Part of a small language model's weights.
Size: width 448, 7 heads of 64, MLP 1792 squared ReLU, vocabulary 16384, 53.2M parameters.
Training: a variant of SOAP for these matrices, 367M tokens, 2800 steps.
Each number is 500 + 40 x the weight over its row's rms, rounded and kept within 0 to 999. Layers, rows and columns count from 0. Numbers have three digits each. The size before them is the row's rms in percent of the matrix's.

# layer 8 MLP up, 1792x448, rms 0.0825, rows 1415-1628, columns 0-63
098:500501440467458456461530537502558537574469485467519471455508501540464532467495464500501429503453494449567446505580461497547491519510511560521553484512437534516559512463513455501517542519475503
089:495460533575490471550507520543480510502511561464553463462567458453503491508448532559513483504569488498433539462528461455409498462563515454489484552450479535455475415473448540489472487513524484
102:497494511496436547515437463542535468527543501477498486549484532483482510535410481468512483498501562449434494593443460522504517537468499574506474519517494456522454499521459398466458410499524533
081:499517494526533431478494552542448458527461570508508543539571558480458605539552464451473478532571459466462455479507486461489513434479491507465396529477463504561507440479498516546454491460511530
090:553462533513464496536522564394486564467540507553531531493409514555443543492442525530539541520477510462510549526472455497503456545434548530479486501467488493422535510446560491552533494483512533
102:524497510440446449431517497436500522482502519543563510432487439511533522475456479499508505466467523502521596473445480532457560534497517522489437493594518525394546537502597495492530558509475519
101:500531523479469505492471558448481561495487431441505527497519424548455533478443485497449461493570537480515467506546473490418443470446514465489588493518582551533531406477438506505603492525554520
104:481497495542529467569562447436470488497518523426519529463498468478512512501455533510509483461469514470520573523488573477440421482515559480518479506479499473419561488516526535497490532509517509
097:484479450447500473478479500572477489476518517564472431492547485534553463571551493483558564413576494493425463504523462471558453518516536554533533576441463497547562464575584449558444507509570442
097:480488511472540485580543461491493501508548532499530513592440535518485526523439600536508521501486457557398485516519503525487503484569472514506522510496458500557542512471541502462483461501531467
109:543433471493520545532484484587471512491404528437467404465585512478531474560463412493502495476492502452482467469474450505504511474478524530550504563535524477490417522509482414500526515560498490
092:488518403493462488493492452495459513495496497467544501550425524478579516543540501492547483433495488526484493506487497457528458514430488458513501482573537429484506432518539511567475480443508540
102:477563519476472578485525498521540539420560483522421563446503388490488481452512509473540575467553468532434569458522505482480566534480565512474530537474564530506488463505453510540536494507566535
097:459484527483475477563467524479541502527593589548516468467573557485416546479557480510488560459514518456477533512480540517510398503524435509506522498593499479451482556495533501446548522479537432
092:495443441549477541502445505491502491443458554511508494477611457509469525507499547492539517534478495501516562475539518515512516552524475437501458510531502499439528475463512546510530501404471485
098:544488495480490567454531521511544500479511535515484492506549526543478516485505440498478378511532603480568443486548461516504539503407501407510519468491494530446567430430485495549494481561500512
101:514486507478468377535408423472562547497531511570530508574498516497460530442512512562505485500539441489538520509545461468485536460511533482612421489472510441419500470471566519548488579532520485
093:443548544571521466465484493469458573500524468515523528453495442578550517495514488520423502472499495471509451485505460554512541556523497448476508526548476539521499459467441509474527514528511473
091:443456505481458473463507518533452551509574530495485495563446483484558492577548508432513491481588552482592463523524486503485510525487511447470556514454483519502558476540541523492528549451507535
103:481471473486540483481584487463595514498518548578476540591533586468515521486540505493496404446489463477491517492501545429483515452518456463528500474496489534561496466502553526510442446576492488
095:546510514516449473466528498384470564471485560512526458500523483509405487498550479472495465541555519469495506483464523460494494553547517479463505421467526482449551537457478563495454538441498444
102:481518492521483486404462451443440614524522475551514519436519558531488488506569537539487491466527540529488464543496522508562530446497478477516551565470492472501496383526584497486474410480533453
094:541466463433471511419517479483541521520465551518491515496442496514478539523477583524484491473526531493475456485475486502486499451469469497453502503487498488475509531504549539529491554480390449
093:503506545423512491529551475563522494482555499484469459561483519501484492496507518479536459547457502542476481544509520544432544418519515563540581562534483499483539406525497481484457524495538530
102:536515544586521563531478553507442511513516476491495476546455524547540513491478494491507446458488490534447537549421581463436474447476541509569505500517496488504490517491530490450493496509451548
104:476536493528496490387507484527488556524492499502514487413550500545533513506515516446479489607554444509445475529555506557478543489489568503454465452458510477487530535491533454544558477503457459
105:499468479425446478487478454460420455511503489517499460516458555530518433520535503529515514481514479489463566501520464503539525458529472526441517426438514507539596478544547483462460523482545490
110:514490502473462487466479534543507491539556505489506510456543492526513472488529565500469463495498569528526550542479505486482555532501503600569497442463576479499537454495485513507501517595500536
095:496585551595476448478563451496409555480526434509525512488463487510543528545544450479494465462514506470443519521570450527454512482474512469547497531488571481478487493446490493530508514485494470
097:534415506486429456536521494481533534506574560502547527502527536460506430541477553478500518483510499537584571442483506531550559475461523511590498514507477502513472520533561558503486472490523558
098:491479545432490487506529383447524477533477563574485475454514469465418471475472461511467516465484535528536563559463458542445549525503467421470478495495507507488518470509526493511517570463602516
100:552494425467456504500589509506524464444512478577546490522517495540466524538538456497491483485553557501498541558509437456503477450533510455432501514495484566571510512443453491498519456582497480
098:460516498545533492438459499458481498574513493466504492559562515475484492471441436552533487452539529457466514480498466504452481513465557501465482478527511509516532534501463480512427467501530517
103:500479444488539481505463532481475503475508515410474483480495440503502494481470547432492580532480458498509506498477542492472475477494506485523523479476463500480532457490498536423550473482507563
089:485526502455508449467501514561522510393457461471456491515532468446520594518457509520515475457522512514451531518487519510494494486466427392459477553499479577495445492496526492486554464477504519
089:532462493412550462536462478500540517502493484500496476478462477535492546448458479507498549534444504508467517470500459566522495551446471520433482440575435528557478497457454548416457536510437512
100:511532480490533486420550463519504532512484525484472460465451523452479578566469540453484499540522483421518548511489542434508463524525483503452535492543510488511507513500516455540542512506441567
089:457437465520493547487562528454591575468473462533494535469430414468462499531490466476490490504476549457493468513508527548520532491550508443529513534484591431519535432553501596552447547495557478
097:445464451444469498512482480453415548498465498468506429484527406480484489483488501440503492516566474401518524505478538520529534549481535480457508501509465533538456503476499476381479526558509492
105:453462500485517550502481444466418437463452467586485500479495497523530489543572536537456472457500521521482427462398478441476475627482498459418581433585501422533546492597459531521490468485525477
101:559467535494462561569555499480481486462434430498398477526533512500475544534500465510422521549424536481546515521537483533513455535510505469458526476465535484470566489555491496576499422490509499
099:441477566522409524523497390472493522511427502468514496422526496527485530502477443508462531505540512419536496528476545506513495525479548432438504459548465483544495467479458507508467474513488518
101:461463508452480468475571482480528499563514525521599574477546536626459468500461531566423514524559545457568531544447477501434451465403536474396482513559451538480533531490452486566547497566525405
091:557450501513462528471520509428455558525410567486518531511516516471503506521538536539502523533575548480490453537485503515513535469492497428420497403542485523546473445459496573544513502603486488
110:468575464468462487489582474439547546512534424493511583519458493490534515507491489481493500526535549476475550514540452426475496551465467540463498501421491491518552526562507550546477438566466534
098:503428486480500503511485548472477466594502532537545500425486488458490542523506551535453531539511547542532518443462466532473457482488495602531468507493488516476552504463513467496472468504502508
101:566511525502500473505512595446512504537508462519481490533492476500527563466529514424482499508458506551465516448456413565479513509561494545523481542510486589511553554495460498493501469462484472
095:533499484518444549626467533420480472447455542486533470464430437573504515504487484451460506474443422467533502446495513526476459529468545473505522574476458505516496535497527533387520511439550443
113:541545512511517437482479493410448581533477448461503457503499453495524506487426547566457496496495501501464480522472540412512459568467520494473494510534494502549497473593561498507414478519504519
113:485452553530437534551503489468436544527522512425444503469575530444516511537540478530568486494535533556452579429456494466503517537456462541486512479496446480488423468472502548562468437517477517
096:552448497547469466539526446432481481519466531470547600506464501547531440475499493417456518474505541494578468519552520556471504497445496472445492548504481519467457510545552467480499502525502525
108:465495505432490498488587532456502503506499500509564509451514478471482567522485513531462435510489565524493564491448454467439515499545465532472501517435538509535540449511451472502517462486531484
092:491511486472456504525529539550500522519496532521529463500537446480525519471585484488509486494547477465540522467388503526462543508405481548463450554547457491477540478527502561429515548459540550
091:542504500479471489548559536500493537518472478485467489532511451534515502533548501494491472539480552496520538521528465410573447484530530466566379456483585449557502506539530522546493523435546543
091:509481521531511544428576468522541473520472504475548483473428532512447573481514512503510445541488550445454502563473507505517570466421486526480414519521437523505475455493496493488498519530511568
095:468542435423458498447548414543457521458487495546466523507519508566520489512472496473527513540554483418493439580477554484539479503503493477500575526557544532482481450487511463502487487490537522
098:557477443527475561524507437578551486463498453565556400509516455435511520485449437528529441481562466455513530565398476386405471411481456477557496601511523489455471437514479471488445526479519505
096:498482556482515482513462547412493476471555471542491482501510485521504428472459495505483475455582500484520489450473465612520480534471448447473503488548529562451546439530468522532490506434497576
100:577461478384467453533545456447469474482576482478523524519472556481490535429538468480501537465460550517534496509478444439489552489492485536523494472472488463520472484469491523484521507556525472
095:494505457495535415487461486492464475504593552521475465537502553482533551535438551489503472528537535500502485495537476500407494461563518502568482501463493484516493495559490520489428519454438437
108:478545531498464562495426503418543496508503480538509457540495475461467449469502411484493515504428495477595491522530445490491489425524450405470483468498570464499521542534469478486469448499559480
098:471551525506480446416592433547474557502488525573461486473580503529493512481584498513537566505481587469556527437454518504492492545470497543526467452529469499441568517530477458474485462533581475
086:465478446479511513547455561519475496502499430463532538495555496539467539510552499467485418438436527490514494506507523519476519425536586495502490476518530437562571403517510490464515530464468490
109:477474508431498491448520487538568438487545499490536486503439518447531490506566486488459473459487485574533558500444532463496497562552471516539459478540514510537520406449548455534532594465541572
089:517479496499509470530517523534509530524507530490511491523566492548498464500475435496508401559481458533491438397461471537542501496481409473584503576522471517479468499492487465535495544500481476
095:548465534549545507512521531464468504444514519452561519436483492578441437472514492568528487474476482542517502566543530490500527527457485526509481463583531504501508548564518526507503487560534523
099:485544462461543453472491500536504457535559455502500539538466440552548454488511520440475487493464460479462531510557453572448544493479499522483485511558527522523576463496473555482519499492503547
091:590426487420533487462459494474490519443531476503489529471496521473530494522509524424522484454488483429507500518442533503483454493418504477477513534485568525487474521564456494544494510427529517
103:510484520536567505442503460501544472556472376538577488599496540491476564526545473439563472540546470568482442544443455478546453468467506501463471500552466464576512513483489472504510515468540486
102:413475502531456510492512473507500512539503493502534479559496481548427482445460485532510453508498475478476445494460433561568496522499517474521513523450536491483505534415548488527545488455612482
095:455513522497491538498502561455487464492353481449446543451486518484525510465513439466498457448482540483414533522498523503515544420493475492512580485523553443523532469498530499475443445481467554
097:552519502432540502517515456551613458499483504514488497443506574558540469493462495466521473529404546560435490461555466481537474427503540534489522495524462465582507502449553502469538503553479455
108:521434516460528479517452485481523523488523490497539497540421469501550456557566522397521506478513432496464453540457504490592560493471504448426556462480477509456460482517420516483452518497529526
100:483522450537566542528537464495513584568494430448510412476529465491475569524517491457486462502457448515511484455492515462510482579476623481460454529527540468551552479496433449557507501457504496
115:486540448512535506477498546428521576524451464580462497531549507497445559461452520566510529456489503547485521487481441493448497526441497467503444522478575414461467438465537552540472461554469483
106:510589594490540491546475550524484587557595568487544529508495521533526441519476565523366469467475444459472480527503555451499506479514514494482439497511437461531463539474486534512455526519502496
101:420451476498514525483514473463490512479433565476491557457484502579496431478523465446526513500523477448543446478525471565592559519577531478543461520529502476460482563572552556548532517434472456
093:515508516554511503520464558552487463530491471544520469434489496505486476485531519523481427509567495499526488501493514448512465535490508539502551516591470475488471454553566536560513495574498524
108:536517515413541504480488504486468474485499461491484559510443483486554452472491477488480555470556501546513531515521507525486455487510537572467494535468535601451522494516451461474518526544481565
101:476549519515429536525471549556559485486481512547407544468492428514491548513561467581496483526553545484509524521494535533535470559587454455476493478398499505522561431492552499518452493534441450
107:470504533478515537462535428458482500557552525438473529567491526571450525440526461566522433465501517497562451503489515458502560508662506477495457510552485410494488508562518462510513475476468443
100:521580476508552495448520497537420433510500472571456534531484532510477566510553460515502458516569529451489469496475576487536461530467532504470449530501460484550445439524542434518532499502479518
105:502436536526505576473539573500535470575451414520563564431519498498497564560476469489477501498525532517529503542559520548500501499486513461547492542531570501491502552428515476463510533525481495
095:529495463513515472464485584504559564500486501451506496576544521497532487464526473517507437577551589587529444466493488513526469525463515505486408525435548513428489528495544446517497527447507409
090:533399450476485526551491435424584497551464548526448583559430423516458604507470473455497558567516462537544470561531475487444507478511546472447397586517534509621504532556423525494491422490488486
105:498481535508485472495464565469415514506526532531416445491451556524428488449479536596484442494485535455503483518554510575513521505555484449522512532536450498474409465471506431451515570496504443
116:544467498420498510467471444509523540546473531486518494541534541527535531492506455461529550419611524529556527545446472478492535518473497424520539489511545514490520501456466450488527508516609531
092:472465461438519506487446507497499524545479586566529460526512470536547460572458443512454491572471485480487496558523498523530540472483452572516518491450532487518443394426506511475504537494507486
096:476545455533444485429525522508496499530524505510503506474544457555558498559497404422480563503492449451506548483514488501497485521527526472513447533515541542452466495462493496497481464453508482
114:443471517427447443533505526500483491535530481461439553535527417474448492436479471461533566509416503517497530468447507483531498549495568460568500537523505524461595460546576496468446536522493495
118:480502521475480458410494563504548461528482538477554539473498453539525555527537528460476439499590538484526486473473473553559525492426469523462490504464562547539536526484572524497540473469496503
097:526532423509427496543575497410534532460465493481525519539528542456493471483523540546556477453540420524563392433515471515505480496552532577470490513562400496523510507551464505492502412561471471
106:576487507497435496532523410468502529457476586456573477469495498452472494516498466522514593480535527518501490448517558519491568567453547553539458518529479511416512592536541497559488535515457489
099:487464470514462449479451509531506553493498525530431450498435422490458509522511482499502448471533575478501502480490427496493490604520580426525519515531487585480505510498487484511415522507480534
098:539508485499444453493461514494473467512470548505554521554482487450454503539490515509491518523502457442489509480521462500561493506550500475493495432469577531582478504456506488526495526563497474
100:465439520434469502522422522489463483521535503540509499511564539473510439493478413441500391589509453460503519607514476477498543493513509533474493535495579612547506509470485531546480520487534457
116:484524508566507488524466428469517457542516395528498588503493519521490537449505515523521477587491481450466456549477511606505466469488564433475517454501519440478482463490528521504485497552525518
097:596513427542533485506426509469493467482452412409479484483466460486503503517483530607514422496540452461552461570564531458441551508548556430502449538590446516486444538482578477496471550544551464
106:479507552451511464508486523521528556471483484537529426510459446532518496480423480552513481540483485479461453561400507529497442478509485496404495588414483421512461506485515559547515485505508497
080:497496539440552498490466490415486533521503490471481513523477532440467495505509464494497540467535496446537433441453502518490473492440495467471544538485486571502542498489487544481505543558515400
091:489574588520587356541441522500519463561565497545497497534466448435479509528511549551514504484512480536528523609471447483484544502544478408556438570534484451484551459535474529542475468501547566
103:513519470488468490531468448603475454549479414536529482453506479458530512548446482522550415488506471396527508516455546532550494507522497481428483475511478529543482497532457538543500529498491469
100:449451442453524432492475493478553513509569480580476509489513507448492535504518529432523513502506506532461475465469493459601547473473520491459468526569496438528548478493553554504447576537503507
096:557531433548511466490557466507523593553588424447505537483500437457418476494498434530507481556546485526562467541543482481442504515489470524516426534528472526492485526506524460433443492535473539
130:466488451553489564422431521485458514551498518460469443460456563524500482453507479468491388485509580450485494503476512523460519478586446575469491454542520458475487520576518522533502521592514510
107:527505539446464521536548507571518399496473472514512485502463469535558509449506467512467452531504488533474523484542441542522508479507523545459548458568571529542500486492493540507461475426556485
120:549586497536521455549510485545500560540515533468505532488557586508502540493510454465488486509450516466434471511426512581427490515472536473521494518567450501484529504502470373530504503523477465
096:509470491475483507489486505456491519496560468484534463501460499537550513479551511562465508482510518452467439466422409543466500500463543519531533527530478557508512454515565576503482535503504522
104:471447534468409477477480474527481558487510506535429460469423530455545585552583475449555572506481484498471521542477464570465488471522578513512494566486513515498485516541447448480450517474508486
092:531506534542511481602432527462562451492505481517496419427405533566505507537502506515479497454538561498469529543562478443492444510398484464444541459506450473468472454489487469524475522527495481
125:487512540495445487504477509502491524496538452510483502506447531495445498491445441530501478529514474502518467477523513465546523472501525492506495532457585436514487399508524499494531464501529497
092:589502499447514479575491510462489477531492503485532518514544451535546441512480459529494496419549527563485497494558480614467460500504537437502538440599512449485572533556564589510556492404531586
089:507525568501479489493516495501497462585498508480427441428523613426501484552508475471591467500439514554459493529443476535497520505529536516504521608524459433476471518540420426524497507526437454
109:504509533493443418503526472524561487472528492472572507526518578504504514487508495552416469487496541479520515432441482543524507530500504514507562514539529494520556522525527475503511478494474496
095:499502574518442509497519489531506554491536449497523503471519516482501488501549554509452548521493500469550549563469494583577516497504520585459536496514553483521445531502486503501487570478475589
104:546495567449539510462512488552528497472497528582548552495571534494458498521565557469553488564516484519589512486559437544508496511431501494479455469559496427603546467587502459529506506517462468
098:512512479498485529535519482455510470536423483539485492524478463449567529538542477490515498459545569534522523547550544581570490453524519478523479462523537483462498472467593452531414515448489449
088:572484531517477501455547597531507551548534349496544526540484518466568500491462479577432484411520536459495495474473534483520490474474543433526535592420499528519477516429504488455463506496461495
116:476524498524501503467487530516538487606584436476521540462507455540509483485488552355458459521526498515489468499432477497457494472441457452460484443501514470533464485468476487495411516485471540
093:485453525484549474461489527529537544464566525513559457499491457491501587486600521446487529484494580460547484504518488464506503464553507444535440515510545433455486513488533473480508539465520566
095:498469412461542511545513497448494490442571558464481480431548491510525518551479504522481408514549428480522491429437516557503494507410461517498479510469505421475560490476497546510531462491573470
110:506427503458558514576551472456476488478524510513460553405515406446489396487504456501431557508611554457479507521485429550518473518484559486499542487514476543446484401457456553497501463448520502
101:518493534514524489465491575571504545524434495631471512501537474471468575567492516496537546472480528554567491445529543609510499518491505511502458482478528520498514451472427589540534429501513511
089:619526524527508452419507437447581455500498508506562440514466529491531434432502462511537452512532524479565487504464600484464448448399481499569428474480465502521496527508505497467486571495429525
094:495499442525481478553590504411509525553568459525537430505466472583487535458493525471516439506520531520524564483573463522460476518528470548445454500506580540506526453465458447497496500438488477
091:518506552607451454496547489473453448497488526509524487571552520489472468528362478470496530535470531514581483482509467491485520465455441520426512474473485528505508483543547491471468568493490456
105:597480525500477536544542560463506508487531539458504408482467468500495586494509466460536572526484536419551502472455496457532527511529546435531532486539517575522445485488496511484452515462487480
106:490443508488417497461549545484509523523479538577523551543473485547477501516496517610551556477518510527472526483489500471479522530503507531528500540494469462516610481496459526525446563504469507
122:532497442469505552516522505469495476492494511458472521417495509482494470491506424465454486466529475523516499483448457564504522541534501461627487554471591514536555479526461479529525594569533592
103:485553510447436462491522558465529488531526534447498473510537498536487514533466443504480521564467536473501353546572524555504512492515497484454555513533505454458455549506492466509467552526479544
101:571504538511526457508594446486442487474553479513469556514493481545534487492522504603490527488522553480512536451500488498521463470428507578487613508504527560445454491552511557452492477515520444
106:455503508488419440505514477531547509507520453534535429445510453548494539453492477504512470510551468440492448496562507509538520470438459467489449517525487539438549431518469448502497566566442492
099:481505459574494505469470443536515458476552558493540573518477541520498481493567541507475440498497499587513462494495479500506458499527516530531466455521459526507578495457497510515467481538500460
094:458458449490478515522503476409450529492528468484468476523531492507519413471553541573584472537516525522482467421516517506460486470547526540491520470516506575505578604498503555489542471476554504
109:539519496585512468517456516491528411486518487494545466530505543465524539469494525472433465538476492518503487497499453488406488421529503445476518444431483455494533477490493544505495497491530505
102:486461489539421510498453550501462462443476480540538510488558542557483490507499489548451512416574537411495507531460477517503534480550562528528516521525494583475494464500521484553579475456492509
104:497508510390444525570470499510478449522514411480515459447433450532448507574602446448496536473461458499515578467478525498519495509477486461536523513499502484491540525479550485566496554455521466
103:506489531445513475499497479524515488436474544513460545442516579502532490455503542630529472498595536533492465535485508482564549447520512440568466561514431527484471528525492507523494485569495518
095:475480438464425477482496510484463512460514520493452466502498438505529513509531483445451408533507473463509567488477396500496473559497444438483451428519491433424479538513481487559465545522564542
110:501529465543480533460503494522543479564485502523523543568438501518437573493541531517436416474549508513498542529439515518475471416508513414540478489498519465546521467465484494494472489458517499
134:502535520473512515448514506526545522552616494525543495523544487534534522501482546494513476593487461492504527529486538499430445430519521513526582484540520522499501451508592480531464503514453498
099:520484564482492450563522518490481544509483538555457437498468526491459562543555480532505430469434452500485544484482470469513575517491497524559509533445510509570530456490498510452451499569576500
119:559502432515470453400446447507526559524525450521509518432530448575487418527456511505487453478529468481569575519456449489469576562488523480471472562402445603507548480498519507531558494505541433
098:533511529434485512476588533457459529538484513525548514571489516496480429520436533510499461518483478550412493417481470515520463521543367486516501455532565510541486451441533460445491478533530468
106:508441478513487505439531482454509423552571483453506482491524475516531567543488413505533453501478540466439512515527545485531518551493500486416517579482523472508562397459514524508497451523438519
111:545541452556439490493536517541518575570503418514553485513494528433560484563504458534456513519516470494507484537514481481536564483523491505489455514505467461591555443505552468573459516440557463
109:538480521515508513525524514500497522489580504583515506488526588479501516494506421527454410428637485404467422499556487511442534509455463525534465468505543445415553465488491439473426470490464492
101:534455534450491453513571526492463514502500474585435546458466513548566461534440527470431444456463456507626520550505540493561585505494547481523509517506477563451506469533472512560506520503402497
097:499529492507465465463510452474531492410428454546521557537534504536567445545490522484469489456531488489451491484506482542519511491540541467547447491554425513425509457503468473469433521528565467
104:576562481453539510515412513471477502551525461548519507518578477541497513529522522471510426425510439505512568486435538518444473456561566489472488515515484480546524502557448436567583529481518534
101:472527507480540531466580474472489537451564538467432541520512458560468461473363456516444504502480482477585440505499543436496463549491477476488500544479481473545469464451442507510437513456460465
095:456525560484492509541460500468498546509485457484495417456475462543529497528570490571496370500531524581516434482539519469458479577537479549445508478433553501421523458479419484474428511559520481
097:513544486505503472488499443547512527515539475476465549455604442514449489512504522572491443440525491406541463570461463561480477521492525499395440501518459508555490560575502508471513514468528440
104:541495545476448540493507459493423484461496458533507488461492452482515439450518503522470427505447506546494558464495414415474542482514450446444530458496496528574563474469505483451493602483504536
103:488493523489534463506494533450507480552569515465463528500486497494445505542525467456527531509434506488515479492508542450479504514478503582546558485504498492562460430455525416539564528540515476
097:527468452479492565484446519532457419513472493500431425497549440544524486473539513534506506553506478486483480432521502442468511413491524529496463544490482512477486473377528490514462606487483473
106:554522502464458445498480439489524483479496518559460567538508469518466456496533449543544442475535489501519544549422534424525469536557515520556467561470491540504464520474488423443462536512507527
107:572469419567516484494497493396497474544434477516495545491549518526532498596535464543513489538564481556583538513473500452510540507539495477536455556474441480463565512489445437523480569460511506
092:528573509535457411476511524505505515467491533576573513551531486505499498513549498482449445501465530542499474531520485491485494529526425528461543456453524459499564474499453483556467565510534482
109:521476494574500472480496444473499566563546473478468476490485442481495462548509403527497525523480481497455517446437474489445478499498610419479517479449509500467516574460557491443490461488495498
104:494529450473600525533488459529506542531457526490404470530487541530486420530532478504456454467496485471509440419490495517592497525464485541590522537468539509498536495506550465510487520487424480
108:393426482456483539501556419524460507476431486547419457512421485470482553499559508510493558469509557498552482475523428553497482493507473528516471562490546487513511450541511558380502503544560503
090:475502508473516481504503558536453516524538487509527504509550479492516492566475422497549485543537514493477530507525579479504447511514485489525444515447581572591485520495529390485542534559522562
105:541520488517460510456504421503509463430521524461520498528480518507495438528429468536462421515497457446516503453511447475466463503467517532514568507521442556506562522482449469456569485452505488
096:567499488479518451533499471472474479544506492482500539448417552412425489486470510582504463481528523473486458450501577503583464444473490526510526530509525512463563391469483489476481540511538431
098:516448476504507548502489569436505497498437534500537528532369538328531473498591515494577524539570470451547525537561534500523549469505486460547517493540506581507515465586558472500463511447491561
098:583532478456506542471557504523473523548518466445462478521471432499458467499537566451535466488527452532498493522438442592429490498486492441523572422487509421507524519514493549516467539548482496
112:521436490527510518550478523493469513513455566506479487493490421496527504538534395543429476435537461463505491477538533550474508481506511482473425531516416438506490524457529494552497483557499548
093:455562481487450573508546432466481545534519472474452550499482440457516467464483471473452564546495548485376508476443460505543471526569525453584526497510481585486525527536477530504494538511533482
093:474519496497508546525512534503501537497524516531556534536504481484468479534490491491433435521480486503500550435488463455526439465427407550559430441528471525555511476491605525531518557414466493
112:507396504480499494513485501445562498488521465489460514490546530503482544486491509473515544467503529448505518574457499576527442535491480487430472517466457514558489525525507598474519512451472519
089:483443428475491533442520545498520543409545529557551473478501484450542560490487477535433536479495499475558436500497507565457497521538493478546433527481546551519526470519556533515493438483466506
088:436523475442542486541461540496515500571561466523455440540487570472511476512511514502459433499487523519537513505421545491527470528399530490459531521524497461532519485444503423529493527506469498
104:456531537563453391465502497513507544523500405436533508573456561505462441511515478475474566500550483460466523453463445525443504488520545445459510514532485550501458458540536425534504520469489482
087:534464475436478533458554488542459523429538510522530531419511538497480380512522428562503508559497546514470470533494486515524506507453517514538553582445496544515477523548485502478514536509543408
113:527473384553477492500463467510494492493532437557505496510552507533500548473497510477500493437523492524506484515499447496539512582480480480559489475480513550429561490475464456502452484474488555
099:454484514516421543560468577479501538550520400406543508502531535450525470510491565472540516539596516508494495500499446533494423540468509522485486519497544553502497462469565525443551427470568503
095:514466444488456529539516547547547509527507439479492533488452463452474551511526461464509446484482539448553453578514526541467491445579434534455549537453522556481474503489523562466445491519481570
099:451465509483458498484518477452565479557501487486476488486497466463518523516520511480498439463548572430526531522487543542460488450447518577526467501530522510526479485485449581471479492486437397
092:456453543564584461511467430549503597476495500498509521459469497516460503480542474484504499505519509457486570496444521475417478512534423452455514493566528512565525473539526482440480454504444519
116:482490480488492400495552487456481472453522481559463510552533594499567476417462521516521469537472441512482518526474506483434483513475542484516496493513473542556498481513453438511493401509512514
106:493511484467471446504564447533476564511519517552502449412432486518502540518510440488438545468516466527537489576519514441469453500499501539549533404469500568500536465508473461480481473489529523
091:498515449557585420502559482510516483543503538579503561523512455470505541538483485480521454524477573535502531529509455447488502523426461517538517461474539513528458490459463564559470494432561425
101:550480506507385532517530517428547515529522533509472563574548557515530503517437504511615536476494541481466505482536472460505463535515544558462454438504444475538527498414450495574537442574517477
111:455458551519507549525482502467544565479493561444582509480513454474515472554481523545528492476471508533591510479503507456519539495450522464536498558496517492454502461545484455499488539473458471
100:499487524493439465465486506451545515541534544638484522483476323462429429493554510480456526469542540503519533433466488531439516546518483556518460545475496497492527457466466536556459533519559473
097:502491443501453451574494531564524457461507509504493548500531536548474501524528558532491493534549494466528532530523492541516540569506439549465594513476469555463449470510534479491541472551488585
093:533506523505454522449467452446480466529477422507518482576508538525461501472507417484494471420521534463482497497475543458423450466510509451472521465442494490462488458552487564436511532445460467
092:534522547545473526428524432469547391611491554472453470495399542464512475553538555455485498483564498439411452541563506539455519487486456516482440485567543566512456585534526472513546510495544540
102:544488452514520474468472600496536575480531454528480458547508540564486488539527452497466412525489519532541454496479465513460489489458457478480510468455548492478426541519425441491447555475505545
118:500460401481561515490462483571434508489572498484494455479506457466508532513467447425493449554491541505507467517477533519584484423586496449515424571489504515495503459487514449451432525424508487
102:488491496575530552441510484441542543519480483471465518557426503545543488497503463550490499551558585453498486503550532429505468507536502422515409455499548492464416476528457574555442425465556531
108:498540443443486515540516483527539551516435510522599435449575481568407520521501527505509540498468504508523518507521490501549512579601490476572553564507521529483491522518427495486531516477460553
089:475543463533506472535503539510497513442479477508508417522570511513523490464533540498473581618503549455542550499526439501572550469488503454517520558489474520598466507489407458534481465604522567
118:479520476562524514565523500481468515513562517486470559451479507499477590466565470591493519479527493525483469555483543443473508554430462512446460460564473497460548465493456557550539555521515510
101:578554425506540530538521540441559541564535528448505594499440503538498530476485499490505508460534528492514518447456548495522475493483481409417480509555513483493576555501508507532438495461510512
100:513539522469480521535490421538540569498565521483476490488449532560489443507494510452447541523537481558419447408397514516487464527528459527481545453458519499421540517517550491491545437514546492
082:526513477497492490482541495436423537445619547500487514529485495506546413494509516548559527457523550444538483459480477505482513481557492565516517577545538447491481488476473469523502488538544505
110:535502580555467500532534457522526530480489442502441509541502561533445508504516504508484505452567514515534501458461499539494503462504505577457509418455538470521522512564491470448509535486573460
080:565438426500502467501509502447499438496514466502463531484467527520487422517440535488418533426442527484535483562475464398469492474589560465516455545495440486501513493509539509471570528530533457
112:536456468521517553451442422504566521531522509510521567506482413555511525546481540498519550456499553484477530564484396506504524483494535410472463476494540466552570505489481539558530514490550562
094:469544461549425520501531461519481491544499462517522531491514482489507601554520443575521512544444550475483481507464466461505497532466488489527449502569457522425535552447497476548511573466500454
103:510475509555504536459473482474473457500536426432480534411496466476456496446452420548551446529539531496480496534477509438525464553542561534495543526552439544497523467529577472512465546570493446
112:408528459451484528464453493505554520549499590532555510453527433539523504490488509509459420537467562445552542473493497570549520531483487459548563489492477502503496490448574468519494530490450493
104:523516589481488412487503509516473479472508589536503503588554562539561557460499519502513515564510518531527530462525540512431502454507463401478503491432507525519463513547564545501458527546510554
092:541544429593527508467441437453524497428553521487466482518489483461491542525560488549462419487532543449496535446498508543569476508475558494399523493524500561587533437512511479544490486535487502
087:455534538514460451482516613405478547501555520443503434460543504490497522523463561520483547504532529613412482508412542422544508479463522502496529489536419456551525516510436505506453549532472480
108:515452519553499464474525419534494503455617516521512550441496456529586561501535410473534475487500548475537517582500549533485466555518525442489459553531497546527513481486451492497494458454515557
091:492557437492471517501525497520507580473485560492513454506510539569509539493561546482474499477512545520525477401471488568493539504506488450593536532399515516513475564517592515499546470527520527
105:486578560514598508531455422534582513482543473525548519514509471580542514515510443484488464492537514439509524450499490494468534508507498514472544502391487414477499462461561468456455465534512492
108:397483435435514477523444464462544475465547569484452528548455512491569534538514450477522471493524463448530516479467539479520535498498553470506508568525497571570492539485426436494480542477550502
095:493498555494491503487527508485597473529552539444507497455455496430540408523454417476495449441483507481514572451420481505492480484522540517511501542549478478431526505465540455499422519422563476
105:500510454530544496449474484509484497518508505458510554503483532518499473426465510511477495450458533459537490520482571451515518513535476538512489533497527539496498445559516496470445540511510507
101:486468474442475546434534525475460466536577559529490482462466524579525516586450439475489438470593514504494542465450461493524492546459458443555502445566524518446532482447549492437501459555530578